config.yaml
n_head: 4
norm_eps: 1e-06
beta1: 0.9
final_lr_fraction: 0.1
Each number is 500 + 40 x the weight over its row's rms, rounded and kept within 0 to 999. Layers, rows and columns count from 0. Numbers have three digits each. The size before them is the row's rms in percent of the matrix's.

# layer 3 attention key, 128x128, rms 0.0619, rows 25-47, columns 0-127
115:519524497494460510485505430549456627473493473477565473557510554498586528491532541512490524505551497538455528564498437521510461442518490558477545488500444579492524516463510539553494510477487544461504488450498536504500586551540466485521488490529523475470522512449522474515522456489574503451488558525495468461453457511504490553522534424503485458612398536535572570446470534476470527454520
094:475484466549446437513448567510442496571480519556533474456589514477492461558516557590502513475476579410510467510420462469452383540456507517514509488463519555492498463489453507513516504490507489568557415496481492471493478501498539561518475533512530494537446494553560554543510541477512486474538523465575449557524552478505471476498567499523501511470491519432504497514567504528430519556481
112:539579521492471517493479455526494520430515501531471502552503511516473465548511493531519565499554501485454462494511503470543542480476499519444546459407479506472547465414477550451523548486486511484522540507527444521507629512490473586417524533561464515484548459522481494535545527502547505410463484502448466499526597568499525528529488484524521484575381521550549466553519471537477507520473
098:498477562473452524457540587471566534417487456463454489494471438488464499501444441517453481447479465520557502453490525507494570527505498488431500539491471441470525526555499544516514575474484471467517546496489533519547572483435470560493609521515520505534492530498435509485488509544537473553420453463488569485474541459457537458523486592541495542498615508528454549500500511521479480521447
105:527514441532495495497487547524546507466491438477487522461440464544476406444521418557536497518488564472474490525593530461559542509463539456472481472445477526482494481614465482475525452470481467569514459515538476522452565565486537517520525539498481533478479458426502516533464536482510500535490488582485541524518490433476531519451490526516418460506565520577446584508560478479536499532432
106:494478494494464468439484512519449485507534478495501496469521450460364561441496504543510510518489536409534504502430477473484435530503440460511504575504548508481462542527548529564549527473557510492525419446476509421569525456512568545545507447479552573486542471560506577505507504500443480567478491506514594504499503491465499497516482440484486573423473492477521553493525506520509514562446
092:441532526530461524506483471484429480554456529549458562530482562512544524533483554463561502568510510533444566459495501496546455463505567501492520511513463510574519461511477475448519442524486452510487471555493503497536512481495461490402445500491439432457475535479507439446541542463486472495486502463434416528501508535478424472503546525504561445500407480531454388462512464494474513439567
084:491432507581488527558489467504503491456575518445475537514526527468490475492541524535555518473467501471494472433459551540606473455500480517494494474413505454484507483502484551553462503509493501603539524479522442462444520478511454500494493519541502436493513481402504458513517510486549454485536559457564505459526532467482435539464470619544553444484572481533439493473502527539476570568505
093:522510542470536473528496540543499473457466460499557489503462538474429514435474547472559478562539528508502447482487511503433484451493555535504500527458542521516512484440468442415548492541496485454449523470457415503494540559465532556530504491597521459483522567505466444477489494487423499415617482541405445511455510496443507480524476507507459481478485466503404542448465462487500466466480
093:483538549504524489528531559484499498469511557452538486522479556560465506477473507523551532501571494516409421451481536506494506518478495551501500454465509546560541480419479468463551480525456470516402465506469419525481535564471485570500428559588471464501519530461515403470496524510485472420625489494476475553511543514420492513476536471505496508463445470459485508541496527485498461458457
091:509489544435504464474536504496503531455454522495593516482507583517550556412468529504467549500506557456456485480490474481477514453546539530532550496490532457475461472540446450496524468529500512496511440504480433557454568532493515457564493477551534529506490491544539470585465462430508501496559518568403462511504524512471458595506520436444452582558452471455448513419503521522497472502480
095:559471461477500536507472470505561511555532488500542494532500438474530506574516464544414519516443465479463572516509416557565484477502441481490563509522423455425523552555466584517418465467556502535536503448576511539506501485528505464520512511447522549535475471453487538508497476474569527581462487464577581480532441491526545523454512502495537507539541497472556509489467521494477490561560
093:534454473477475460428540457417490560494480430480548577451455486482582523485537516503426524491488427512517514515536456543497448519554492538524516532545490502453549518540550497560549480562497518504500478497528523559452494408532537416548546429464522497467522516535453538555485469478496521524484489475505576455543408444531570540508461473478513571501521429466525498457493514541485477470554
078:543447475469456471438442455523510572535550511483510506536546480539547505478544491556463534480420465498484533509456416557487473502534411544504541541572449499484517509517463524561518460503504498508593428431525530551485540450507500467539476444438548540511490459513493573526539438444540456534447569484494573479521500474505529581479473460469519552517504489508541477526492567545451552509531
087:471517431484463516453488506486439505528513523507570493497494466469532521494517512613420518487421477479535453492464413521538520488484441512528544494575472489471532525580495565533522517466503556494562504554600591456466478504495487495500483517461562480589488491517510527477552539498514446525513575460548529476509531510567455511498537457490504488591442526528535548490522515448518473505596
115:494501522487535504501563530483541447508515472562479476470479431411504481542525425522498485497481394491538545492510492447503527537507496459462485505576528477412456471528497525502477453393537535505530500509530514508555403451505554502502510464479492532481468503470486567499483525516504547588435443486551569522514454531462502480477517525506531538401625519551518486504469441475537520558498
093:486523525527518483518508549509528517468517471492446446490455476477496471436508484458541510513580443514504499501533453514458494437446606526423537508503545521484483512513508426479491467490507500552458494504475456525397481464571517502528475499515522505447514557406534496545441561518506610532487472570401532476511441481470549536502545524448511543455576490555438548436542504479533523494463
109:477528493525470489504524470521415558512499539442547514539488575503508512526500518479556519459570550502405444511502513502451502482523510540502498498426570560535480503492499497469530474545457458537456449520427487521481620561493469525483505552536480490514563504548546433545488519466508526433583569543442477502515550517484502531517525498439482461549427521508450499481526554559466435443429
077:460537502503559507480549481459583552486504473537506533527455470485495505486563551530470494498536492480530446493479527472424462500531507498467507514486458497462420532610516549485469464489436430417458515465482519541607527579456528463455566438453511546458484506461485473480454455540494518468489525445484524494482535442494573517545453478552513492458533521428559523468485569546539557477446
082:434478508447465500445515492532472573487479469483493483505529502461510450424487508432535464536477448465518485517528409499481474440459421522467446537495526523446533502590500517545526455505397457554518493405512551466547540514489502460542573433482514565446480492482499560494518528462476538499467476447486552508481534449523531518504477500501419453450552468495515588475517543545468572460479
076:514556551538434460484523479471394484550496512392580490435536565484551501494438524502491489449547538551503448528515463556501495469493561569527528568523425537489537558499464458512573504548496493550497485494502513538452518481486475485507532559536487422579493507545537458527476482450493505487478566521446473510434533467449451502501464460496488523572511480545509544478556545470480437449490
087:499579578483453460546446469464453511560556526476591540461524574494501548485501506544491522472486492532482521508526447464535484487508499472526512492579456492526442523544452512503519494426461506600532425527495524508472517484498514480553530448545458577486504533532520488535484515479547581564432482487511545533558469547447449510528528464463495487525623464489477577423465516528532496507469
094:507516527499485511504448515490448394539557555512525528477570533541462482586495459509551471477457579503455560516539569454561443535489496433551532456471439578575484507516488530554478509494540519558538495539491523459536479435483491486503403585564409495519525478543515483494535457474530470517472475480536470545576449530446470456537536492512495540522442495494523486538490498478540513519462
# layer 3 attention query, 128x128, rms 0.0629, rows 26-47, columns 0-127
090:492508485570510553454499426424490498525463501540436537485569541532500484447376543496503448508467563499442470548429508519548501522526510478500580388541499487559559495466518479485555566537516559427480527558491486521575559508531479465550508570464512465513503542506463488436473509499464469467500500543453466488483499472511512441519531531544557510453506491523447476536484470491540456508576
088:505567485498446490454514444501463502460467448597559509427557503514522495518464568574452560464472457427458487522510525501531535505475518518474506489397625557531515508473489569537487512465503498480523452510485500387563505532504407510409511521503447498551484438528547546511494573523497490526472561493472504526493508511488519470463521439487514518532472476496480492541523522551534432525505
096:619425543510512507533532563539527463474488526489515493470503494448498512488437454564476493556470433501521552435544517494479549512457452502502488549479512539485458525489506545522504512377500479575531446567452554526470467556482541543528521462528481580472492521539527517555484564541414516523494427455502521520516497554404507489470473512491480487478552503504462545467466484552447494462423
100:561535481500505515421569466524509493502458471479521530430524560539504513422464485509529516505386525452493525445510485442539559486440482537506535481483468570498477541564507504564556522513424499522496450418508538497471510494532517487547490501545504523468486567432504595513479490468531559556436520505410582475444500469540524512506471503520428488457487471468429521467461536501539468457444
099:448475561512521630534472446520541487490516553465492541491511494531493556529418525432523453498523482469515464459462525500504495441523437539535445437385545485580533507552523525488449515592485471473510533521534500485496519469467484564499458510564513416521523516504479458512553536430501445434477465550449497494485562563502477513514529486527519449553432468537518463499490549495463486445506
091:457504476430502475473519622462553536525522507523476492494449517429503555516541471437485528537466508509490491598478451481502439521497552516484500555605488517495492475491506420478545525502593569464493495534494494504588447410524506488491511490469522478533473476492452477488468431498421451503500495447590495528488431512504547488491480539497475548488505496544501446498502454490562541592554
087:544478389427536456500495455499530450461536419525456499518496523515491504504530496489423479467438509524507532522484463459551548555537461446516529505601432511503510512551423514565458506556492509461494482493505505465537488525453531496551527463508516494512519458551442541474532483488496459611489565480527503450566434463547564479526502498512570518532551439444473480477488474445539507508596
078:460502592525454547461511560538473502457420500491582458487448507490520439458476480548566490479535579485448495479462549510506498516527478546465518468488569502552488512496501514445557485446511439525480497490505421517466448463506511544433447552519422473486467528498506441562479473503507528456537449522464498591545572491467456492519475503544437421462476497501520499466518452496423458531409
076:486511541578460541510534515524494558462452531481598458467477556506522486514522493585529468447540497520488529518530486469517472495433485524485508432511512441471456497524503487469524509424476463501556466531474440505491475528541550550473457544494403477493508477465507458541454561558535497539598427529492512528565576476517437477460535489481469468492434523457534458556516573490421414498471
080:435539555522591527496422553532494500490522520504544501486565474588463495488461514533499566589562558484504467459463518482485507422539532550479465460513536461492472475453439513503477494444498436511544461524468470566462546478458500528489478469557522457437461515514541480551509504491581499504530492584416481535485535526482493554504502493492526492531400542505434542418453491518495465491430
097:555456431413493481552511526459505455517464444502428515529511548505480526458508508500453564488398498533518544506467510514513527529538476459576520553516423492515512496511492526557466475538519570466472473476553496519554439483501499433541490425498496513478480519601481566479510486505454480578497555479498510485563439469507562526575477455521575534499570463455487534479496404466520466471545
077:484531454393563535516498519472476470504477470484502512552502535607467472488487472492430497581432523464545552510454471518464549546552533481515468524535448461515508509509546460494520471536560517406478495468536524522539515472510457465514529465518512547467447511573443493489493412473532466470436477494504553489457446500531484589603480449500566582550520490504519517495515461467536487507576
099:553438446442461469581472475465501502457485482573458601517544477504549538498538468527447537500431516536499499521498486578491470484528482486572532476555483541442509542495510561614485483543505536495460444452493482455453514446563500474494433426505487506441476504545504552492506545569506467566580505463611473501534456455516525466503448493506513534506505479463498485496445486518465513533549
073:511512496449573465532488538480542543488392448570510554500510525483475522472538507551481575566408489421455526548476475476484540565504515466553488516588465560519517471436488549534443449539506543424486445485486576460480524553486528476527523456516430548512571537539486538463500516486435452550551508502463507503521435479532476537502489498468515511484529431448501509470470494451539467509555
097:561533455515541517460572549452537481549489468529409417464539519446440520513506476468471458530460530559547555469464481492459493544519534440508533535574475482504485488522463497474502466470577551501494474490520516464590461424494538435513566489462531569495518532545459510471444427487455547619460479447532510456536459486504489463519505497506486524486582485489504549452500505474578529508525
085:474487499501585567420530530490537475488562549403507434462510510505468464529486511474450515548520494521472569432452480474384434534510461535475532557597463460478513533478531398456519462469495434509532516498509477554515466502526515530532474505429563450549452511495478488536412482476508518546456460499440504467496515517477508477506535563473522530460564525455455515514535548543492477522518
092:450508564499468555418484409555466527455550512477531570533557523535543481519427549512527481508502498490471486484452506499467462435506456545547512478458616487539514516547486573521467501541461492501546481494468472473473561494505456525501416547507494454519573517425520483510471515506619500464499451502480504506405549509572534457490485503519461540546456492513511495521520541566439469462457
093:603505500472434486494511508559524527495563482581546529457546476536522517552543475540517520487511500523493530479536508524568515460423514500471528523445492537516415544463440536494477478472478513518529423453439448516528533532472528534423467474516451603413497544551533496534526463530520513502496588543469474427495486501511553492462483435518521484493442525510464534464526451515559483510388
084:522485522434462506529545426535542505442546460522609579426504481513540461443493492496548490471557476511471513522479507500496513436461474451531479471390562527528491547564519546502456517523466426503488488466532462487424524493482475558454423479553457560471523547497513494503569506481549502467519466565450462494487486516524537490511484477527462443596477518532426519519490490514451479479408
075:431455494540479496387504476476559508523550488534548565493545483531487402501401495501512527518505481472472548534509456447513528463504469552519543492562536509539520502550436479518459424539467497461491469447470530543464544493538501426506520546534437487513506524474555562438477513465506474525457425553492519498357531492563491512483438490527485492564502464534423482496502547498494478502481
083:429497434401533443454484497468490509546477529501532518411560482396510481500459430530465531537480532472481504505510512492558476532475415488552499465533461503444509523537452477505513494535474445530480474527514570476473469449506431534549464464502434513471526536502505516483552552486486543572387499595472543545459439473560454519486529518531476551541569500492461487509512445502489450490476
097:407481431438579499536432495422491439536473472474525469516505474482451545441500518478502502459520473477534467595456496506529492546533481480564441462535477494456486474573465499506504521576525532459457512523508555450533383424477471511488521437536501495554484509545488519494530550492443498475511506518479496568538478572449461494542524573525477487501517529463468470520459463394516468548534
# layer 3 attention value, 128x128, rms 0.0497, rows 0-31, columns 0-127
098:458547485561550505507545479451553473454502419495471480515500458585533541565522423508521489603499492517439480492482515530478492480479465514514491530468490473508509498420527564476528505511500527584448531437505482501433475515549476529525518589477459503498528480483505446463484550471500484433507513459465625545439403466561518491507494440527512483515588493483464477595467461524508531497512
098:513417540501480508527495519491416466461447507519424475443471539548546468536484424477538513564489530473499478497519491474517516537483503515489531516450536522491476526488575499531537484520469478538539455537505536434533562423486509477530500541490559515477587539506565412486473587512507586476492523511521540471551467501499517533488619390467536453541565515557544511505476557549531496526474
098:510542556540445506460461524429543546519500452585577525498435520458455487531522410478438529523572539537548509540472484442471456489481491508459450498483434501429506513441489492440441474545497554487509532524547474582495485540530515451502604534550511498538531553461466525473508532442451480434512472458490490478514530496450487523506560543583465520490566506567489477466525444519510539516527
106:460524468490515606515509556511513521517483443505566435501490452543483543526534530561534572465535540446546503467519582484493484523505462467533502538562520537487503497482502520580553500459528576421473534498555517456527492540536494545480491561470534483551494527420482503503571555540491461554519421430498527550453506453557453526490574434493488563506486540505513472537475559447509446444506
101:427454488503493517536480547552507459554494436389523466521578535444435534476488473453530485372508478507454478532519473486493455490483414581540500499434489503489521479438513467556551480516450484530432540472472489544539525547483490430475503558432487515467549465530474471461504527462474518529488533465497542473508521572549531454476488475465519509469435494461550450551480494508575506560531
100:405524411393490475547538450506521506543514460506465523485499427482522470516496423509458552502464537586567486574539555522488477534493487515482475568569487520529547479534462458504517469499523523498465434526496522493535541533508504475527471419515491528480481587508518502576500447520484491513559459533454593501456481554562508484512448492589424539510489504537451459457541490489491531466537
103:504489535531561511490453549489501510454482436502476458458411421601470492535530553502471466551525480487416485524428480453485502501525530485500511496527543474449528517514451504535453531492532509472536501438547439519434507491550487516540522575505469552460457610445524465508477569516507460508436523489424440457440487472474539538506595513532494543462456489485446545564471487519558492540497
082:552469482528610489465507438527573532546420438517478524505449489486489477516520569487523503521496547480478510547549481489536463583493483505527557543476486505518521457535519471479553551511591555470468488475511449509581524475543444523498488498514530496500486429503517541486410428552467455580437524505556537494503481489493597525505459534430473543500492497529507572503474505503611533463511
095:443479537555462527522452543417520545510549446513493542395507512469519419409544521478461509542409583421615463509502484438458494516479494502534558523493466520539517505559476520474493521557501511454455452539576476484512471494507522531495512515443562478533485507584521544464460452516492495474566529503517476539486540448520477430482508528475487518442530533495568490517480526494559533498532
105:588526505520483503504495455532438508519544560544452595523491520487487511497517508425537509499497529618450491496455536537501514473417464499449486478473530506493493501569460500528465533501577488518572512541476487469538536460490542494521474499523559456515440502626472550528506481600480496573571465520479473453555566480534564535497528505466489482506473442417445507461483522498453525488525
102:446566493432496555550400476538606506547469485529444534531538462510471512499489532576493488465521541491494465488480507460563491492478481482525546444523469496515526466395448497455469535499531547466515542523513471605455530491417496478423480529499535539531471449469471542458515482484468514463511492494584506474479483449521466451578553476474529517534533532400510469464508458549510470480559
098:509441472502475510474545513542516485496522477488562406575479522543525511482490450419491533492506550491494574458502435448474562529430529529474526490446455476536418496471541515499520531460507568450497488490521493520560478480613475557481546455447513462553510478462388475466489498516478536578499459455480481400524570527457497505512465503543513462443566552548524476507500500453505481502542
101:421427539535493527488490521494465514507505542502433470419463497454487539461442525479587445467480533529465489514478426457441453492593475576530486469496498509528441498448486502514499432450464491545452520493473462438429488492537519529498481575533540493575569483617500479488518504449539561526521573542522500440547475485488491440472551467498506506487450460468513554474491519480499473492573
086:559491546550574493455525448406504517441482507506462568482461456454501507504467455571588468474490426390558417448526483502522507549454491540509492504519555494516486518491561555538580479507452467545476516518522491519430465554470445571452511530502550511490549491530508483478505543552488488540548554513536489497489467490464442518521553485456516526448478545469471513553446552555525509437497
099:550418527495497512536606507478441502480490531481577600526459510465513518541506545487534542601431482550456547521459480536484464461542502490505464462518473529493522458474476488521474561502511565526466487500453494465507467426500514443562540462500486472443558564441509551516480432523424458562522469538532476530470481552486613500528444509538527538514471474549474527491450533520501552465493
099:437398483527519426537501553551489461506533519531523531492511469460473501465481535537501412596439588479448466516489500491490469445476426486503516501468519499465549497517443522444500559452550473480477534492493501519469527508496469552498516516452439468499451568526494462504515448484489445544524597477525551435450557504551576468496482520495500515496512586465541503598452533462461555495457
092:589510469531530553459515459493545539489465533548430445521453525484477463558442555502426545466435434480562454531515505557490518473461447491532500482530525549474481446467545529532517484510535475479498533499469506499506482418557463511477576529476495532540547468493563608484422470503567513515445483459480446596544515479527534472527435511539459487451565554510541489482493536456545540498514
100:524473474612489418492519476536519495519452526522507411453497478546442442544514486489447428607502523503469515541549537500490518513434516505478506514531470532446540471496479486460535508512502555461426487469579537515515511479507440468559586510506491502432471503494452418501462504554552484537435461468430489510376538503516512535520486522534471528502499444529498524522460507471584538500461
097:525516485473447542601523550513485523509520504541575430509500458520511493533481492437464566544526518467586585449535517442525582554441535574510449490506514469513456464433579517510485523531488520542455495504503494490417459511484428518467525533534511448516404598476455537494579514524511491549560471474524525434475480487518458512472518463521540551481512495527471476516469507462555542491462
103:478479526548538443577523530484560511473414513421493474512454479491479543498504479487436499495548456546440546594512508495518558460484555535521523459499471499528511463502445524418493503532556578465596524487517457562534523495526570453573536464517483503496457471473506493488514455500519528574477512528414512528491480563533550514549495529499506515453459403490476486436530470517473603478469
096:524520434466513447484534489495489513512515541502559438496471408511525518543511537572493493428529432536474507497510547578454546484573524514513418470528547557552504446425542536500494455505501535498536446454444481466455481508422506479564486512515479462489456490438441483519500445542489519539496517543489498570519561527484389478543475509506517567509446424536530560480496529536445536451456
101:485495563499524490464509438490539518514495404464524463507424531422515475420468487511488472390523519481541542569511505431536573486512525443496538483506503445554494468554526496478413517492473526483482542518452534499495471439508441455495469500454455536545599482473541538438470476470501604468515484542560499484458499488479491428521482497418523510504520540513506543445482488440514548438461
096:412505531445487532479502452521565514497425470471613488546541456525421571532579471514589491521533627448503525478484548447483463520533470548511569509527545458488538479521505459508543510480522562464486525468556435536488512572522496509490522531475506435496481445510478468486479491467457528540515484520536540447486504521504522511494471522492509488527504549529436467614507492467552433471487
100:568549502543484518454510505485479473492491483529546529580537516533498522493464508507550477451520563537439555445485502500555563478498459447548488522488525472458514501537492540540441502535481471455521522469510545482485447495516427431421437453547495525495441426439506474452538476461499474506523492523548408475532473441453482554418388510507544494487552437488462535447435521490532422480456
095:471484455465479449514564490494513464525481509557456466477463540548494511511532488508502481632481409528460555489466476544559530472537534485481481475502468535425477479483555520577568454500522495429446543458572522526486560509521459476589489472514519483406537447493454520493428492563475498554467496507514421512495460483497455520531483494522475506511508456587418425556496473473455497525502
092:445571466489457541508429579480577516506502488454459448444528524489506513503542492530443523485537532481521562498515500523578427470500536449501523554553493492534492518450501509487452427543517487460536488510530501542526482552484493542450490493542570477548483485568466460529478536530556508566584509465465467567501528486509382458494540489467509523486423478523558476402552456500494438561499
110:490455448443543505583453483449570463493549444526479571500512576462489458457503550542510535616500501455400577439490454472563483476483513453503499519489505488492515524558468529510533522527439522468440535502491494496481486464558508570488537493527469506505558488431488516515568498554433565455421498487514550495528557462490537485529526486525542498486492464476470483508415532537477473499412
103:540567485472497491475543514486562465474464473518658544554560459534455483538565514503513580496526533481484578440515504580450513466520445492539515546492520556441579520449511522501564551490555485503520490458503467463542478554528462495482498511473440451532509512421465466466505477491429474518457427477539501443459475505481458565509460464538522506496533434544457546471499496532450505508498
111:518563497520557488514410553523519490461550443510447483470446497465531458535433499460413466495462398529561551559524499493426560538512499501446431479481508517510512519461582501463434496482483465535521500498507502571527568512521437466519504484521528578479489505565517505477462536493563480467592511418518462437510550426541489460535504481536523549508495505487533527460499467477513523542575
094:429513479502534469520487502533559520512491581591469507458515456432545452563528533498454475561472436450515497499504486487524532512509477435449508469482491437502519551444433467421412502469528473524581507525479537482484557467458519598417529506498470554490514506479464548501522437503443484479527589528529437572488539484453475443493559498462502498495513549455510483526489557469516481426483
104:475568487474503534498411490491514496478498437522486521459470485488559515510461524556526475400504544466507508432537510413527493523510486547500495496447485474507477539448521521558475491524423461562453477550494502481453462483505538482486478512492545469594534486467486528539574568464555514440560547473576438529547492435484409430515596526453528491552507478501448475485469427507547488484472
099:570518580586449523501487560454499490504534483417435494454520569575504449518467413517467474445507551505471415495560527484481488461454540500453527472469506497510508495531589481473534481464501461558519557544507493474448515519470463525481484574434538502533537520513514488464454577477540457500478490535467531544555429470525530443519516492504465425447473577510475522472537493538455571531482
# layer 3 attention output (transposed), 128x128, rms 0.0491, rows 0-31, columns 0-127
092:491487454590534585534510544447490405483519481547418473475485521506502514471546467509490507479514491584429482526529479452497439471542475547535504471486567451496527524443560485476548536535486540500428405490518469439511532512551530541461508592456568481579470530512479511469530514433460520420486523413462510509465457509510507484561470510438510457504552523510524496482432487460508471517476
090:576456560572471488533529470433485461453484491526447502451453531493509448556556468498541504594482476469493518457511520470518510530493489513418549482472532530450490513454556427481478514466517542416506492484491538469493504486476508583490452565507586491579604540499473478481470523471527484538515510528501485478469493467555525564481587495418547527448577500497536509496466530569482557477456
096:435496486527562558491468490468548523488526520528550419472493508525552574487488576464483461498531517532505563577421470430422501483481464475491467433524470532503545489514463537473506498517472512470531507543548520520453466466495489494528591517545544506505567505503531485524510507483485416446535558456412500491577550558498473560591481517504480465571529525484463454449483519510506442575561
103:505504480520477540530506486520486460542475501561484454502508464473572495527609555577501520462535586478575502529508496533535450480559504542533453498510504479534483494531556488541557552438548519509562442493537447455474518510535463495490557506526449523548454506522488522501547552603541495534506494477599559542549543522542489532352536488514580503476536495499500515497488492460435498496499
094:570525571460452503502495586522473467489481407448519530510491516464464536441514467546494480443452548502501501493497513587540480496528462503455478430530472527536442429482514486518544529446425467492494505470479480504508554580489491514502496511493468475402554505525466412482407529450523545418492571475512580525486558499563557462443493501421498494513499439459537518529504519513548483488518
098:423531453500556511473597480512573528574506551525545485500508533506517517498458486489550518541524521548513528485418555564479485470459510515549448513558534541524608486455541483561509513489558514541500518608482527508557520469451445452558534497532470517496477500500499484454461492545449516506518454565501499537449498612512471490470448497555452430511507500557457460507510525541528499557561
097:488482524537525587477440494504491484521496609500416503458481392483436495485612460526441516490465488548489507480559435413521500484489471470478435528501511443480536554548489519560505473550526467508509480484542528426520519515465522467492541527521463480526429480533555459540528480528474462437497490434481460530478527506502543496470630536513494450429513527492523553558480470507510525500484
081:505509512460630523514489473531532459529430523509473513502496477503509494520535521530527477526464447510505526465579494490473485539507495499544541564534520466517522494440507489529509479555640504477526496535495542533595471466480445449509467476493485427535459471469505492419454473498486446458507507476543483471540458542475545547457405471462480513464612481523497552531583465507520577542551
098:528537521532506517525535514461500447503573443514441458428499500454533513515534567513475516558483576522550510460456503448430487562580485481491498500537445521528473413526461452504497472464532503454558517564503503537509440426505403488460469459482475531464476459528538519462471463511473499487530574496521454541545481488428528484442570485436565505445578545507507501506521540502529572545567
099:462518522472482510486518483548460508534478490484481569558494517544441511491491474423542491527529515549447475481514549462516508451408532537469514571497463521470500503557462551535445493440553457528579492448484502573549481486552531457523492486473505470546532477494481544526538484523479573607508475547456499434531475431501566579479473411495482531500445505489406460511514462541558580478532
091:449534534489438520492466520586507582530437447510473477550523457456505508432499523492461508451478520469527516515489484510520477505549573530525492481456546476529475488510401504486432552418453545446520523490586511565465484480436444462420496521432454546522434482493504536498470534436457518461545570522492545474492511482484479483577494500474548489587500509449446534425504477452512523509554
100:521508429441491517519421413488522431484548523489495497550497532494556532497505550553492481439462481489467508492511409473540557584474461497548502469521434494519507474411528507437600564538527530451527461518497479487538449524606483557517510471507505441527533469505470446481507523553567575538521503459441549453514541519504466540484519508449481506459536546552514519555483417499475507496507
101:555491537518492525422509553487463517498433450497440520412429443477480473475449482517556466523457481477432469464460468497457492558579460498490487468476488491532421446484491432553457460422496486447507513541431501415477462534495495590517506532557515477508523484548443451504399567458529502483513536567485482525502491434516497501468546486490454526487501507476512544488508488580509558432521
084:570472486489505482581484527460461556477464487564431509509460467478537555499519463534537546448522478499466472450505495483479487554491464527474488483406546554462465543529538421483489476407480483487484477409503426483462503445479508468534464537417487481520497557483396510497529452493537498504528514465540480496507443391457523461493556491453523574485494510492593549482467524536560527538504
098:504517456525509506486565434514510472527543569521510552508545452564489451529435445540495533497491482534498512489569507495538505408450469468563549481496535502517531480464483543474552448508496492507540490493404525499562455492488539457490480522557512473465580449490523575465495463531489446537482429508430534512474462529509514510481410409598433525478495504531482542552538473607490474498538
102:479457522472472487499517536527492412580532483513394539458478455467544483474528501514473488489440569531482482521572523554472432467514476521430473508517524526518493507537446553446503479534517485535526513501422509501516552526560533525497513467519494472438455564491505497488572549486457572476511562486515553498448571451527543453352559518482508515508491563534531572558510485539529534517506
092:540516407568534513545469481439496476477502552542447440495537474485476513521429570470477520511438464524525466445565503554478503491494510500596506438533485456478484496502503478521484532527600489522528548509475472525484445440518552437507551486450541445563545452458536531441460494503506475515505499473495431515578506499486540459519467454525480504434604474471512454476591507441514522564538
102:437481464529550537552486466463496409552519542489471413498499464526450441483508497515491460533475517505506502562540529450499442512462512514481487462529483476443572540495513552445564448631599482463505501524550515510523491504474483480521526537583510397466475489441500459489542475536553495493528496412525443524459508541487497563459485465473452496479485428516531473523509430464511472565506
091:508508460523463515570449427478481447482538503465489528525483478511585566463424475483493501473559556485514569593595470517558525602434451550513434499485466472483485484494555530474548516465464495534532463503522507495456478520514422524482499528561488517520468442544471531514557482489518526509564546498577535510568543512533517529446516455483553503516472501537482429511463454409485444466485
100:442501470492549512455509526503527537492446615444604472528545511544429519517457468474495526503518517510432477485555536483519588426444497538536487437527543487582545495450438527496524460555531559461507496523514546434546514520522457437533486485542495431431479461501513448492470409470437466470474494441417482549463518520503459521506510484481475483522480445494433497534528468509512526469517
091:439445367491516464498523457483497508520499502456578460530493436511474432522539492476463508451583492483518471520506588520490519476463498527545457539461558512529447570457559493427535457447577512536482482473483508457526542518410501506555487454564522527460497503498452576509510494559505504528476504527494484554476476525436425526508432483603491511511445511476482484455483466556524514476456
102:540576528501528464437469492459560542520414495540515485457526498536592492496383536508471521445499485473512509502461471493500588556539501445467525412502591540538483467486462510452442504486561488474487543538457514447533489532499421459477482465519486486443531466483517468472485466504517456429524491551468562476526479517496504443507493461455525554539464444500574512576579481461494528480451
090:523485561417439539496483532554500517518493499550522490503469494496588498519599529583528494454532517527523527548455516506475474488554480556484527512546499470475489441413537576493545565483482514523563423491499444441499555512508457549541517522488477498436408482525521440495521511551488534444522554441522577487458502515559484534432463484471520491550444503527505589555450478473483482524539
099:615499477496512421466483528551498567496474456483495520568532477585496523436438485535483468474468452489533537511516524443526549557522479440573581589544528454468478493520564562524542475589529447530476507483462479468482397505486513456459475472492490565495501429460530544510547517498498464480453453503481507464544490512511573521540451524505508522536476447480515473504468511545455493442444
091:442519422485548528530524446483524460536553544547486477511473509526446447502514570560513535542474412516536510466550443499538534430415508519555525489463483438463503516452556535496544447636559499568478417473500468472480547492443494536513471547482495448519495478523535542490539490546574476528525519508461538529457498493472416508554489444462479497489522455549448475513514522444522478493472
093:446515494498447531495511529551543522523483419477551438481515518478512529511557549516454486555508530465558498499467512531476485501502513492443469525459455515534510465519472452531492486408444535535445564518604540513470508531460433529470478485534412565523473500562493475535404534524465504512468548473513455514563506507512452523497540537490567489518399478476469456412455490386501552534511
107:504519528501502441491518531479527529518501440513498522509445499477483460504534498521517520524527501490486568539572433521593510405512494443527514500449509461528483478532456507452514463539412509516514521472535496555509413498550557494453429519546530562480490534508492537516541512527431558411475437439497527467466572481484527472505588448422481482555494534569508558563531507540452527531412
099:507469433473541508537549495532527464525505497514547469530491497500480534503567496504453519454545505525545576483565517469455489487509486524580539544491470461464472528444555536493599529556545510541515408471557503465534494533538541479498504511507542544545435481466534542501548534545504524500522454407539564456512478577492548542505412511552516479499588465479507493404471496559406517479517
107:451544445512520539547499476503494423502504442437440479493536451483492575444430496445444502514512522507465536419550458499480531580461486476462447386551503505476549526547497429507422451448471460487424531516421549522488492475473479442493555432542501503487517463513473461489475545450519459506502554524495447506527517518470500454517553461429526458514479474430478484523494502440550450522508
090:429475504484474498568491484523519460522440466476480520416471480503534494526502559474454507518403456455529492537533524553430487523505521455485446491410481490500537541568437524376442446479498533506520555427524513548472479475543521491489549479412523527509480525471494510526568467445446503496506561562506488483475513440483491470469568503535486543562463506490505529470501544396521580490489
101:561526534549470433498478527526477610463513393512467501490453453459544533478482527509478518465524533466534561542467486477522478504553486470438435469459504525513420521517446428481452520390398484492458496468508486516450518509479489554455477520477484516522502487504473586537521576438582504441532496540482459498466503505500482485516565479448542530594514518497490465492503505455524509447438
098:502526561568472551500427560453484522479527483471465497500488524458507504478489505465502562569535529505465459507439481521491451499462502533391504456482495543519480480504513468486462564469456472426497474486501497516460566571534528518442499547450506437570472535543520460454463455410512506518558508505530445478537462457511510467558589511470505551448442563516535503433556531406484425527478